Part of a small language model's weights.
Size: 20 layers, width 320, 10 heads of 32, MLP 1280 GELU, vocabulary 8192, 27.3M parameters.
Training: a variant of Muon for these matrices, 700M tokens.
Each number is 50 + 12 x the weight over its row's rms, rounded and kept within 0 to 99. Layers, rows and columns count from 0. The size before them is the row's rms in percent of the matrix's.

# layer 4 MLP down (transposed), 1280x320, rms 0.0396, rows 208-251, columns 160-239
104:48 55 55 55 58 50 62 57 31 35 63 42 47 28 44 60 34 52 49 51 35 50 58 58 48 53 53 57 69 60 34 35 42 51 41 48 46 44 71 47 36 57 40 47 17 69 48 50 38 51 56 63 65 39 42 62 53 41 64 32 65 80 64 39 31 58 44 78 47 75 26 38 40 34 38 59 46 41 47 53
089:58 49 53 40 56 37 47 47 40 47 47 56 60 39 66 63 51 73 49 42 53 45 61 53 46 46 46 51 43 39 55 67 59 54 35 43 51 51 76 54 35 24 42 64 37 55 59 81 41 58 34 62 53 44 58 51 55 74 49 44 49 55 45 48 72 35 39 38 37 35 39 64 51 42 53 52 81 56 27 59
123:49 65 42 55 50 57 74 38 58 37 45 35 53 41 57 39 53 64 77 46 56 50 60 57 52 28 25 64 53 50 46 21 44 60 44 57 41 22 51 50 51 51 61 65 31 51 59 70 65 42 63 33 46 51 42 70 57 62 58 36 69 42 83 55 52 44 39 34 29 34 42 26 52 39 54 63 42 51 60 45
093:47 62 47 48 59 55 39 28 55 56 70 78 73 45 61 37 63 34 63 38 51 31 84 26 60 76 28 49 67 47 36 35 65 45 38 48 48 49 41 34 50 55 43 52 49 48 41 51 40 38 38 55 63 50 43 60 37 57 58 49 42 49 53 43 47 50 50 55 31 52 49 59 68 61 19 50 31 34 47 61
099:20 45 34 54 46 55 45 71 39 56 58 54 55 44 34 51 59 30 39 53 61 43 50 36 63 36 50 41 42 47 51 61 25 45 60 59 64 40 41 48 55 64 52 30 74 46 49 63 30 64 44 28 55 67 32 66 49 57 49 58 42 64 54 58 43 62 50 45 53 59 56 43 61 43 46 49 44 23 56 54
104:35 42 55 58 63 49 77 58 43 48 55 52 65 54 54 46 33 45 23 42 45 59 62 63 47 45 57 50 38 62 56 42 45 49 32 47 49 77 67 43 48 20 54 39 50 39 62 47 43 75 67 53 40 71 39 65 59 58 47 51 53 32 35 45 37 45 50 44 52 37 57 63 51 54 53 34 47 55 74 18
096:32 60 64 57 41 73 66 51 45 64 44 67 38 63 56 23 39 44 53 57 51 68 33 41 47 40 55 60 38 55 59 22 44 44 68 64 61 69 39 37 43 51 58 41 41 43 38 50 50 58 42 48 31 57 45 79 54 29 55 51 61 67 56 51 48 34 66 51 76 53 43 45 43 37 50 62 53 58 53 57
095:46 37 52 53 46 36 55 52 45 47 37 72 73 64 65 21 36 71 40 48 59 38 35 45 41 64 36 44 41 42 48 35 55 62 48 57 52 44 35 50 44 36 59 56 50 65 63 69 63 46 40 47 57 61 63 52 36 58 61 49 38 59 35 57 60 44 51 62 63 49 54 40 62 52 56 44 47 42 60 52
103:58 46 32 40 48 50 68 59 52 41 39 52 53 85 42 46 39 39 71 52 46 73 37 67 35 55 45 35 58 46 46 45 42 36 60 73 52 60 23 44 63 26 63 46 36 39 43 71 44 35 55 60 30 42 45 61 54 56 60 57 52 43 52 41 49 66 64 55 56 58 49 43 36 41 52 49 41 42 71 61
077:38 61 49 51 73 20 58 46 56 54 59 43 57 43 51 59 61 41 57 40 63 53 53 54 45 54 56 46 70 36 60 48 56 45 68 32 57 43 68 32 54 59 40 58 30 79 47 30 48 30 60 17 46 49 47 30 47 45 39 60 36 41 47 47 52 43 43 69 61 65 24 38 59 60 56 38 42 48 67 34
095:52 57 34 63 59 56 40 69 71 46 62 53 59 74 58 47 54 59 44 34 49 36 59 46 48 37 55 62 51 64 68 70 40 54 51 57 49 55 59 59 59 68 53 52 42 43 38 54 61 61 39 41 70 62 50 38 58 30 46 65 65 33 53 48 50 59 51 36 44 59 62 61 67 37 41 51 53 46 63 55
102:66 42 38 61 55 30 66 62 46 37 33 57 39 44 46 47 32 61 43 47 44 49 44 51 69 45 38 49 53 52 39 81 33 59 67 51 35 72 37 41 47 54 48 32 49 67 47 49 55 45 57 28 55 47 30 49 68 25 70 49 51 72 39 61 51 62 75 41 39 44 48 49 64 55 47 37 46 68 47 50
093:52 59 67 26 43 42 59 61 60 55 48 49 38 48 50 56 44 57 60 45 50 64 50 46 72 23 56 53 45 51 37 52 33 46 44 38 39 42 57 44 57 65 62 33 64 49 45 24 54 41 46 62 48 49 54 63 52 63 76 51 66 65 54 65 23 62 47 66 64 52 55 56 45 49 56 38 49 30 50 50
095:50 46 43 53 48 65 36 44 53 67 47 50 38 53 47 76 64 65 62 56 45 41 51 64 45 50 53 36 59 65 51 37 32 63 44 47 74 46 60 57 44 72 49 26 64 46 70 41 44 52 61 62 61 62 43 50 38 54 42 66 38 60 60 76 41 48 57 59 45 71 89 45 34 71 54 61 68 71 44 50
070:64 56 54 53 44 22 40 27 43 57 56 57 51 50 57 38 70 77 34 67 49 59 64 57 64 59 40 42 60 42 46 51 51 44 38 42 47 53 49 68 57 49 53 28 37 48 53 43 42 38 32 36 53 53 58 51 65 48 36 55 48 38 60 56 48 84 35 48 40 58 30 31 46 43 58 32 41 51 69 46
089:44 71 44 55 69 46 68 52 33 43 59 57 50 50 57 31 30 49 44 56 39 60 44 56 62 26 54 50 56 45 52 21 48 52 49 71 62 34 47 42 55 35 54 34 58 36 50 52 55 57 27 63 40 47 39 47 30 35 33 44 42 27 38 48 58 63 49 65 49 74 65 30 43 46 59 69 56 47 52 50
114:44 42 38 50 80 53 71 45 43 28 42 51 41 42 52 37 51 47 58 65 65 59 39 34 55 38 37 40 48 55 43 54 42 38 65 48 45 59 62 49 38 57 44 33 68 74 47 71 54 48 51 55 28 47 23 55 51 52 50 46 61 54 64 44 38 55 58 49 41 66 79 49 57 47 63 57 73 49 53 80
089:41 67 33 32 63 54 41 44 37 62 34 44 71 38 73 59 49 69 70 23 71 50 67 50 55 65 55 59 58 62 35 56 49 40 47 27 49 51 49 40 47 58 63 32 34 58 55 40 53 44 36 55 57 54 35 52 47 51 32 68 31 46 37 54 48 65 53 44 49 49 58 52 43 46 46 47 45 73 44 35
102:72 45 47 61 50 49 50 58 37 31 68 66 45 59 46 60 48 59 68 45 70 50 34 47 45 69 52 65 72 59 51 47 48 46 63 57 32 59 59 76 45 50 38 50 36 49 40 27 45 69 33 64 59 52 48 33 39 48 42 50 87 61 66 46 62 30 51 44 52 32 40 70 40 48 34 55 39 22 42 48
111:59 34 49 43 59 64 62 63 61 63 49 53 53 55 48 21 61 52 43 32 72 39 50 25 52 57 74 48 28 37 56 48 53 43 33 48 40 52 45 56 57 33 56 59 34 42 42 60 76 62 57 48 55 54 59 50 45 45 81 60 32 30 56 44 70 37 31 55 55 56 32 37 60 38 36 35 51 27 45 70
105:35 33 40 42 62 36 64 58 50 40 50 39 59 61 39 56 52 57 53 41 27 40 40 73 38 76 55 45 46 36 47 48 55 45 73 50 40 51 34 33 57 38 66 62 53 27 18 59 60 57 52 55 55 39 67 54 46 50 31 59 51 43 73 58 27 65 56 63 55 63 50 50 29 36 56 49 61 58 40 44
086:49 61 60 36 30 55 46 39 54 77 54 54 38 69 43 58 54 45 62 55 36 58 54 32 41 51 46 39 67 44 61 56 36 45 42 57 40 37 61 35 64 62 26 34 47 42 41 48 52 30 65 43 46 55 66 56 34 46 53 64 44 51 76 67 49 46 45 64 41 32 40 54 46 45 59 28 68 60 45 70
100:48 45 52 57 51 64 65 49 42 56 45 28 48 40 48 46 56 49 42 51 66 46 40 55 65 48 50 41 44 26 46 60 55 49 13 53 48 46 53 68 60 43 38 28 35 58 48 55 38 46 56 92 56 78 49 60 39 60 50 48 53 38 47 67 44 45 60 52 22 47 84 58 39 61 25 41 59 64 53 51
108:51 65 52 81 53 40 48 56 57 63 54 52 46 36 37 39 36 56 40 38 50 40 35 40 32 60 41 36 62 38 48 36 71 31 51 44 34 62 55 28 39 36 40 63 55 62 40 79 62 71 45 67 58 44 45 72 58 60 38 47 34 67 47 43 37 50 40 41 40 33 57 42 50 72 58 61 39 61 74 72
114:46 56 39 38 45 47 38 67 39 40 52 59 46 36 61 50 50 40 56 53 43 52 47 47 85 44 46 41 51 24 57 32 54 47 45 43 60 79 47 34 56 56 45 50 69 63 70 36 57 59 73 43 63 44 35 48 52 61 53 47 68 84 36 54 54 54 62 64 60 52 65 66 49 62 40 67 46 21 47 36
100:49 53 46 42 62 48 66 53 41 36 48 49 64 37 56 53 33 34 38 60 43 75 52 43 48 46 59 69 25 54 42 16 58 84 61 29 59 70 53 66 39 70 50 39 52 60 53 63 64 54 50 37 44 59 54 55 56 46 33 44 49 44 74 44 58 66 41 41 55 49 74 52 44 59 33 37 53 49 46 65
095:57 53 30 31 60 52 57 44 55 58 55 75 56 42 69 53 33 64 51 37 43 40 47 51 52 32 56 35 48 42 69 84 57 65 29 59 55 80 61 49 48 59 68 33 40 70 77 65 65 22 47 39 46 47 48 41 54 38 20 36 60 59 60 59 73 78 41 44 55 47 50 52 22 64 35 43 56 64 46 52
097:45 56 66 44 38 77 08 45 49 66 35 56 43 56 58 67 58 76 45 46 58 60 59 46 28 32 61 64 46 34 48 29 43 70 47 67 70 44 54 42 38 44 40 46 38 46 32 59 52 84 54 37 35 57 52 31 45 34 60 46 40 30 44 42 46 52 61 45 44 53 56 58 62 57 37 34 49 45 55 73
095:50 45 53 47 49 45 55 33 35 58 52 50 24 66 31 63 28 65 42 38 51 51 34 42 29 44 53 45 64 34 62 67 49 44 64 39 49 43 38 68 43 58 69 70 53 34 60 47 51 58 58 30 28 40 39 34 40 56 51 55 32 67 36 59 63 59 40 26 48 63 70 48 41 37 52 47 41 48 74 58
095:48 42 60 26 55 69 62 43 41 56 62 58 38 52 41 53 50 54 59 41 53 39 41 61 41 35 47 24 43 33 56 45 43 59 41 46 60 50 51 74 53 37 69 44 42 30 53 59 52 49 54 27 62 53 54 46 53 53 63 47 34 53 50 44 52 37 39 43 46 25 66 46 41 41 49 35 69 71 59 45
087:48 50 41 66 38 54 38 59 37 59 62 39 36 49 56 23 55 50 57 54 40 57 52 65 50 55 77 36 57 59 48 53 30 54 56 37 36 52 33 42 49 52 56 50 50 57 39 67 43 57 48 31 57 28 54 34 38 54 60 36 61 41 46 57 52 46 37 51 31 45 46 27 43 45 58 44 60 33 28 46
100:69 50 53 37 42 32 79 41 50 53 69 50 53 38 47 69 39 29 38 52 38 24 54 36 30 59 63 47 68 51 50 43 44 45 48 48 45 35 39 27 31 61 48 46 44 39 40 51 61 68 55 28 53 49 48 60 46 71 62 34 46 44 32 41 53 49 55 61 74 47 67 46 29 16 50 51 43 53 52 68
108:59 49 39 45 38 50 21 49 42 41 64 47 59 70 51 71 31 59 47 45 40 58 60 58 42 22 40 26 33 31 52 66 48 59 35 50 44 38 58 45 58 54 66 38 57 40 52 48 55 44 42 49 30 59 45 39 52 47 51 33 40 37 42 39 49 34 38 49 39 66 32 59 54 63 43 49 54 45 40 54
084:46 51 61 88 71 40 45 58 43 48 57 70 61 63 62 35 49 55 64 50 43 50 50 53 60 45 51 64 41 45 62 57 56 60 59 47 57 39 36 51 51 52 37 49 64 47 53 46 45 48 52 49 68 47 48 46 56 59 53 53 61 62 59 35 36 36 63 54 42 48 61 67 46 39 47 39 32 54 48 57
100:32 38 41 54 60 56 54 55 38 50 42 43 59 58 72 63 42 68 40 69 35 36 43 59 47 46 48 60 63 52 55 29 34 55 55 54 58 50 15 40 34 36 42 35 50 61 48 67 63 52 67 48 33 38 34 53 68 47 65 62 47 36 58 36 39 57 61 44 60 61 38 38 53 65 36 57 67 72 29 42
106:71 61 46 70 46 61 57 17 50 72 44 71 69 66 53 31 57 34 72 60 50 37 51 57 48 36 51 60 50 36 43 61 63 66 51 35 29 65 45 49 34 36 50 63 30 63 29 50 58 63 59 45 57 34 64 56 53 57 62 48 59 61 14 34 34 40 56 57 44 47 35 36 53 49 36 56 73 49 49 51
109:50 32 47 53 48 35 44 65 21 32 62 49 69 66 51 36 45 64 37 42 31 40 67 36 49 51 67 37 48 53 48 72 61 43 45 57 59 30 55 35 51 52 56 47 39 30 37 32 50 59 55 50 45 41 57 40 31 57 59 36 68 73 49 47 53 43 59 39 59 56 34 46 41 61 56 62 65 56 39 50
096:45 57 33 49 60 46 61 48 36 70 52 48 59 39 46 37 26 51 53 53 49 31 42 58 51 49 54 30 69 39 40 63 51 46 71 54 58 68 48 47 76 50 44 53 38 61 73 45 41 25 38 56 64 69 63 43 70 70 61 76 47 61 42 56 41 42 51 49 51 48 67 38 46 50 45 45 50 59 59 59
092:39 52 41 35 66 51 61 58 65 52 68 48 42 60 52 53 43 45 59 42 64 41 46 31 47 37 47 35 36 53 56 35 61 56 22 50 53 45 36 60 47 49 54 53 38 34 71 76 47 51 47 36 41 47 56 30 43 53 30 46 52 43 57 72 77 71 40 44 55 57 22 42 62 47 41 71 49 41 34 57
089:57 67 47 54 55 59 32 49 40 55 38 51 23 16 48 46 43 46 64 40 47 47 55 56 58 73 56 64 66 53 43 45 79 74 52 73 61 54 38 45 32 71 48 47 60 51 46 52 46 26 26 31 48 51 61 45 74 45 56 43 59 49 54 66 56 79 29 32 47 43 40 76 46 55 58 66 46 57 39 34
110:40 43 45 53 38 53 56 56 31 46 63 38 42 34 48 54 70 54 48 49 56 47 40 44 56 45 43 45 12 38 46 42 53 53 40 69 64 57 45 74 37 62 41 39 62 69 50 61 59 52 67 56 57 52 59 48 67 49 56 17 49 77 52 53 82 31 51 58 51 37 48 66 32 41 42 60 63 60 58 51
094:46 37 64 45 61 53 68 51 67 45 59 69 37 43 44 34 63 63 57 25 37 63 32 39 70 44 37 49 38 56 39 59 63 30 35 57 49 46 35 29 56 51 48 64 50 57 48 61 56 57 50 55 53 39 60 57 64 40 47 55 34 49 63 38 59 48 53 54 39 51 43 46 64 44 53 50 52 42 64 52
104:59 43 46 54 66 59 54 54 45 36 52 60 42 46 51 56 46 56 43 62 51 57 56 48 44 37 52 33 62 54 21 41 42 24 62 31 50 34 56 73 46 40 40 46 37 47 51 51 54 59 44 44 18 56 58 69 64 55 58 38 66 40 49 44 52 58 67 43 60 49 36 47 50 39 50 47 52 73 39 52
095:52 38 51 67 64 62 51 44 61 58 59 44 46 59 59 51 53 56 60 59 40 42 53 58 42 64 55 33 44 54 46 45 54 47 51 62 56 57 25 38 24 71 61 55 63 68 30 33 48 33 50 59 51 52 61 28 52 63 46 44 45 56 56 39 31 45 58 44 48 98 25 66 46 30 84 61 55 41 46 46
# layer 4 MLP up, 1280x320, rms 0.0396, rows 209-252, columns 160-239
090:61 59 60 44 59 42 40 36 48 40 61 37 43 65 49 49 37 40 48 62 26 63 40 27 38 41 66 45 61 57 61 45 31 35 34 43 51 69 47 46 37 65 43 45 63 38 59 38 31 42 48 60 56 48 27 43 38 43 45 56 79 32 71 59 51 53 48 76 51 67 30 29 45 54 53 38 52 45 50 45
124:58 60 17 70 55 68 46 64 34 58 23 44 40 53 41 43 52 32 78 48 40 29 49 37 69 52 54 77 46 45 66 47 44 46 43 41 47 40 41 42 57 51 52 42 65 59 38 50 59 22 81 56 61 49 53 53 58 48 50 59 56 52 60 37 41 38 45 54 64 46 36 44 54 34 48 47 39 43 47 47
096:38 41 51 51 58 45 58 65 76 57 36 28 50 54 65 69 32 62 46 48 39 66 42 48 46 33 56 48 34 63 72 63 31 31 37 40 39 33 62 62 40 52 73 45 53 48 50 44 50 54 63 63 54 42 54 43 41 56 47 50 52 57 39 41 61 48 60 55 68 37 42 38 44 34 63 64 40 51 35 42
103:44 33 47 31 54 51 74 44 64 55 58 47 45 38 50 65 44 26 53 60 41 37 29 56 57 33 62 67 55 53 41 51 38 63 59 41 57 51 39 41 54 57 65 49 33 68 64 36 72 49 59 48 58 51 44 61 41 40 55 53 51 45 51 09 61 51 46 44 40 57 25 61 30 53 54 60 63 59 53 52
102:43 77 59 39 50 27 32 42 52 41 48 40 40 20 58 48 50 46 47 48 55 50 55 63 44 40 45 39 49 39 63 44 61 63 57 45 49 41 51 54 57 30 35 51 49 64 61 38 84 42 42 39 46 30 70 44 52 45 45 56 30 59 54 65 58 47 35 35 55 53 55 35 59 35 46 45 74 39 52 53
095:46 49 29 54 65 65 41 28 62 48 85 47 39 67 41 59 58 35 62 44 45 52 45 60 52 67 81 55 46 69 54 50 64 57 37 58 38 43 48 61 48 50 56 36 30 50 33 45 47 42 65 66 42 33 45 49 22 47 44 41 41 47 50 41 48 46 48 42 78 40 32 54 52 36 56 53 62 53 24 55
095:38 45 64 71 53 52 43 55 55 43 35 53 38 34 61 50 43 52 38 68 15 47 50 38 56 49 53 41 58 59 39 52 60 38 82 24 48 34 60 34 53 46 30 59 66 59 37 56 32 57 69 30 46 53 74 43 41 38 25 43 47 46 53 44 56 48 42 51 40 34 47 49 58 60 46 45 50 58 62 58
109:45 38 47 35 50 59 42 43 49 38 74 49 70 43 62 52 46 54 63 48 32 54 28 58 41 61 53 43 73 57 39 51 39 56 61 64 51 72 57 24 47 44 61 50 75 72 45 51 55 74 49 43 38 37 64 51 44 41 36 64 53 57 36 48 58 62 64 44 39 59 46 44 43 62 43 45 66 59 69 62
080:51 43 47 40 45 61 47 55 52 47 56 35 41 68 48 59 60 63 49 37 43 33 29 50 51 43 59 31 36 50 49 62 46 52 66 49 52 45 57 65 54 43 63 39 62 25 32 42 63 48 52 14 42 42 41 48 43 47 36 63 37 45 61 35 53 65 22 46 39 60 50 31 47 42 61 49 47 50 43 41
097:38 38 50 61 49 57 45 56 62 34 47 52 38 10 62 57 47 67 44 54 44 61 63 55 55 46 65 52 37 57 49 46 65 37 72 37 69 43 62 49 50 39 54 55 68 42 57 48 45 48 64 39 40 62 63 27 53 41 48 60 64 38 44 48 30 66 38 59 39 40 71 50 59 36 56 41 47 33 48 55
105:26 69 52 39 49 52 58 52 39 28 52 51 77 33 65 50 73 52 23 47 54 40 49 52 61 22 52 62 61 36 61 53 54 34 47 41 52 58 66 45 17 58 54 69 44 40 38 44 65 35 57 41 56 62 67 60 44 43 47 42 57 68 58 51 67 36 56 60 44 51 48 24 39 67 45 50 56 44 43 51
093:48 38 47 61 55 37 53 25 33 57 36 54 55 48 40 42 48 44 51 43 62 31 56 51 54 72 43 64 41 33 47 52 42 60 64 47 53 59 55 71 53 36 43 42 47 53 64 57 62 59 49 55 34 45 35 65 66 28 24 67 30 31 49 40 60 58 48 58 41 54 43 43 68 44 45 45 52 53 23 49
094:53 64 58 45 32 52 46 65 58 60 63 62 32 70 72 71 45 48 58 47 62 43 48 59 51 28 43 51 53 27 48 56 49 42 43 51 72 60 58 74 43 54 40 39 36 59 55 54 43 40 46 32 45 71 55 50 40 42 46 29 44 51 57 52 64 40 51 44 50 91 41 45 53 54 56 54 29 24 36 42
079:71 59 58 59 58 40 36 32 33 62 38 58 52 35 38 48 68 62 51 67 59 74 58 37 34 59 41 63 60 47 56 43 63 56 20 47 63 76 62 37 30 42 32 34 38 53 82 45 39 59 42 43 53 39 59 66 62 43 50 61 40 47 53 62 42 72 66 45 40 78 24 36 56 17 53 50 48 55 46 51
090:52 43 40 58 45 54 30 46 67 40 57 54 38 71 61 54 61 58 51 58 58 57 80 62 53 71 41 64 47 26 45 52 65 41 41 47 30 59 43 48 59 62 66 59 60 32 54 52 66 35 57 35 56 50 57 45 47 27 60 42 55 59 64 48 40 45 75 43 36 51 33 61 35 61 51 25 54 54 45 50
119:58 49 40 39 46 67 63 55 56 51 74 54 34 61 53 33 37 41 27 45 45 45 50 46 47 47 47 44 37 57 60 89 46 08 48 47 45 39 17 37 53 48 65 61 48 42 56 70 75 47 83 35 45 61 58 59 45 44 44 47 63 38 62 44 56 38 51 35 70 43 22 57 49 48 45 54 66 68 40 65
088:54 62 40 67 62 34 60 41 25 51 53 60 54 36 55 52 65 56 69 49 58 47 65 29 43 67 54 41 53 56 36 54 49 40 23 41 29 60 48 64 70 49 60 37 54 47 64 61 48 74 57 25 63 59 41 67 43 65 30 53 35 24 59 67 59 56 36 52 56 40 26 62 37 55 47 46 47 53 52 68
100:47 45 52 54 70 42 32 76 53 51 35 58 41 55 46 58 37 49 77 59 38 47 48 62 68 70 57 54 52 60 51 57 49 38 57 69 47 58 34 41 39 47 49 52 49 34 21 35 60 42 16 55 45 28 55 45 38 54 64 41 51 47 60 46 52 41 52 47 50 53 27 61 46 56 50 49 68 53 33 47
103:54 77 32 49 76 25 55 60 56 55 52 33 47 65 59 65 48 45 70 62 53 66 47 46 67 62 68 65 47 59 61 44 24 62 42 52 34 37 36 58 37 33 25 34 57 38 42 43 60 47 70 45 64 43 58 44 51 53 54 39 58 53 51 59 50 45 44 57 38 54 26 39 27 73 49 60 43 53 59 42
101:80 37 55 66 40 49 43 30 61 59 55 43 50 44 72 54 49 41 47 54 47 61 47 58 53 55 42 45 40 65 41 67 69 51 80 34 24 48 39 68 45 25 51 41 15 61 45 55 52 27 52 44 39 56 36 44 58 40 43 43 49 63 61 39 76 54 60 48 60 38 26 49 52 68 41 32 34 35 57 46
089:48 50 62 43 49 56 48 51 52 59 51 51 48 70 52 52 57 49 47 51 51 33 48 29 47 47 29 40 23 35 54 52 75 73 61 67 40 39 32 48 60 54 46 47 54 67 33 41 37 67 32 43 46 47 31 84 39 31 32 40 54 70 34 64 43 68 56 48 51 59 34 39 59 58 23 60 54 46 66 46
094:36 56 66 51 38 74 51 56 48 31 48 65 76 55 45 39 50 53 32 40 50 37 71 59 48 52 48 44 48 43 57 55 33 53 45 54 44 67 38 33 32 52 28 37 40 67 88 59 65 32 41 45 60 56 69 57 52 55 64 31 53 42 57 56 40 49 49 29 52 45 45 30 36 43 35 57 32 70 28 75
103:81 58 53 46 41 32 62 61 31 57 67 70 82 40 29 50 54 35 36 38 57 58 61 63 62 57 39 53 68 59 62 58 35 39 41 58 69 62 49 58 30 41 48 62 46 46 23 51 42 38 45 65 59 61 60 49 53 65 32 57 30 51 40 71 62 41 50 73 34 34 59 59 46 59 26 52 45 56 67 59
120:56 69 38 36 35 38 32 52 42 57 53 50 45 75 51 67 59 55 37 48 63 44 61 50 58 67 34 62 64 32 39 54 40 64 42 49 43 67 62 53 61 48 34 61 46 51 50 47 56 44 49 47 61 39 54 63 54 45 45 54 64 54 40 59 58 67 66 50 48 70 36 44 42 61 44 54 60 30 32 51
099:45 27 45 48 48 57 61 54 29 47 41 55 41 62 36 70 24 41 43 67 67 50 48 45 40 77 57 44 52 42 52 71 35 40 40 65 61 54 43 41 28 60 30 73 28 42 45 59 64 56 37 33 61 47 48 43 42 49 24 46 51 66 61 50 61 57 50 43 43 90 44 68 30 38 50 44 54 65 50 47
090:69 36 37 65 36 46 36 41 42 58 50 52 64 36 66 74 49 52 39 39 58 38 50 45 70 41 59 56 39 28 33 65 49 70 41 74 69 46 47 47 54 38 48 35 52 27 35 72 47 38 60 33 59 45 44 50 36 35 28 67 43 41 51 63 46 55 51 44 48 60 45 39 63 31 45 47 50 21 61 54
097:48 64 45 50 58 38 50 45 39 40 41 36 53 47 37 25 68 53 55 64 58 39 59 72 63 37 40 56 54 46 36 26 55 29 45 43 68 59 49 40 26 48 54 50 61 28 56 59 61 63 39 64 37 41 50 58 34 43 40 56 56 49 66 63 47 41 50 45 50 48 30 18 52 43 72 74 59 68 44 58
093:33 53 60 58 56 55 54 44 43 50 54 44 37 77 29 22 47 65 53 44 68 39 71 26 39 59 54 62 51 46 29 60 32 50 55 52 54 59 60 55 21 64 69 38 48 61 47 35 43 22 56 46 27 34 78 26 56 41 33 28 41 49 46 57 38 54 69 50 57 55 46 32 49 66 51 45 40 66 37 45
098:62 69 35 57 71 35 47 38 69 39 54 57 60 48 57 43 28 30 43 41 71 65 79 50 60 56 50 51 64 52 79 67 69 31 58 47 38 30 55 43 67 56 63 58 53 48 53 59 35 35 55 51 65 54 56 50 28 41 38 41 65 53 61 49 36 37 47 45 54 54 29 54 57 63 44 63 39 46 53 64
084:56 69 38 40 52 36 80 69 66 60 36 53 66 44 53 35 60 59 26 69 43 18 28 53 43 46 61 34 61 29 47 52 43 50 39 35 37 36 47 51 72 54 40 45 56 42 45 49 73 39 57 52 55 70 70 40 54 33 62 55 49 53 52 49 41 58 39 76 25 40 46 59 58 56 45 52 59 74 53 48
099:40 34 49 63 80 68 52 67 56 54 46 54 45 82 52 28 47 33 46 53 61 57 50 63 41 57 44 58 23 64 46 62 49 61 62 59 53 67 38 47 55 61 64 45 68 78 18 51 56 16 53 51 50 37 42 32 58 30 37 36 52 43 56 61 32 49 41 35 49 52 45 67 65 57 45 45 33 37 41 42
110:45 49 47 61 27 59 25 50 47 60 59 52 57 50 50 21 46 57 49 52 49 50 57 48 68 49 48 56 68 55 57 54 38 42 39 33 54 56 61 49 63 52 81 46 43 46 63 71 53 33 53 52 67 40 35 40 38 51 66 47 56 44 72 45 55 54 44 38 52 61 52 47 49 61 33 52 51 65 43 34
080:41 68 41 33 50 36 48 34 59 34 37 38 55 56 61 49 66 38 80 53 48 45 63 63 51 40 40 51 55 62 35 54 46 44 40 20 52 54 43 36 53 47 43 72 57 53 74 44 33 35 47 52 36 46 37 43 47 65 60 43 62 86 48 73 52 55 53 52 52 48 59 51 56 59 66 68 38 46 65 38
101:60 48 69 44 37 16 77 60 55 36 43 72 57 59 37 61 54 59 34 35 46 50 41 38 28 30 72 65 43 44 54 37 56 59 42 28 30 62 56 74 73 64 53 50 49 48 44 58 58 41 47 56 39 42 57 52 32 52 49 50 59 52 51 64 30 43 58 56 48 77 52 36 60 59 44 56 44 38 26 47
110:46 71 39 54 59 41 81 50 34 52 57 58 54 39 67 47 17 40 44 76 64 53 57 45 30 37 51 52 52 57 71 61 73 42 24 40 50 64 36 53 60 47 33 54 49 35 36 47 55 55 42 42 28 31 50 64 53 64 58 66 50 49 52 47 48 24 67 66 49 42 56 56 36 55 64 35 55 41 52 69
115:48 67 45 41 40 56 57 46 37 50 66 43 44 58 57 53 49 45 56 73 42 57 58 40 35 36 27 45 61 62 40 44 49 51 30 47 67 39 47 59 42 69 39 38 45 56 28 33 29 45 45 50 53 59 37 41 78 49 46 46 55 56 41 66 54 61 51 55 44 61 71 46 52 56 46 31 44 61 57 48
099:63 59 39 50 30 61 41 37 60 43 48 49 55 44 64 60 45 62 61 42 71 63 40 41 36 40 57 63 34 41 49 47 45 56 54 45 54 70 48 56 25 41 60 52 60 41 72 49 55 51 53 42 51 20 43 54 40 09 53 43 42 43 61 38 43 64 30 36 52 57 36 41 54 44 60 54 53 52 39 29
096:51 46 45 58 55 48 50 62 48 44 38 49 49 18 61 47 38 61 42 66 42 43 60 68 67 73 62 49 57 68 50 56 38 37 53 56 35 55 43 59 57 48 59 67 61 68 51 33 47 72 35 65 68 56 51 58 50 48 46 23 34 51 43 48 58 54 14 48 32 48 56 55 31 69 52 58 45 38 67 51
085:50 43 76 40 64 58 58 52 42 63 55 51 66 57 58 60 54 57 50 45 49 54 49 43 38 40 39 57 59 37 47 43 53 36 39 72 56 38 39 54 52 42 69 69 54 59 49 36 68 59 21 38 32 51 59 34 59 62 23 45 54 55 45 56 30 42 38 43 58 40 46 65 53 70 61 52 65 65 41 35
109:70 45 67 32 37 36 61 41 39 51 54 58 59 57 53 44 36 40 54 63 36 55 50 77 57 57 42 55 34 60 49 41 46 68 44 52 67 47 54 35 44 57 42 54 36 60 32 48 50 47 38 51 55 46 44 88 57 45 41 58 31 46 60 39 62 36 36 65 42 66 61 35 45 33 57 51 48 40 52 46
101:50 62 48 38 50 49 45 64 61 60 66 36 49 52 50 57 16 15 57 61 45 39 38 53 44 36 39 39 52 51 41 42 38 43 39 68 32 46 47 63 48 58 42 51 54 36 60 54 26 59 64 50 52 34 59 41 49 47 64 64 76 57 49 39 62 35 67 65 67 28 68 35 31 45 70 48 45 55 63 60
111:58 36 56 44 45 39 49 44 28 48 68 47 48 41 55 58 60 47 47 43 35 25 60 75 55 58 30 59 47 34 62 44 47 56 45 52 45 55 45 53 71 62 68 54 55 56 62 57 50 55 49 59 63 45 65 53 50 64 51 51 45 45 70 35 36 28 35 60 45 54 47 68 46 55 72 53 68 52 60 39
091:36 51 42 28 40 79 55 44 35 59 21 45 51 56 59 63 74 47 30 70 45 47 58 36 48 45 51 37 42 49 33 46 52 50 76 59 47 66 38 48 50 37 50 69 68 62 41 34 69 39 37 46 38 57 59 61 43 42 40 49 53 49 40 37 56 55 50 44 42 65 34 24 51 41 46 60 56 56 43 35
096:42 40 49 67 64 53 38 59 54 53 82 46 43 70 56 48 38 44 53 57 65 37 59 29 61 50 45 32 58 43 43 62 49 58 30 43 33 54 59 28 54 38 33 74 55 56 65 42 50 40 55 52 46 49 45 40 44 43 64 55 45 47 53 68 53 64 46 56 46 75 35 78 25 17 25 51 63 62 32 58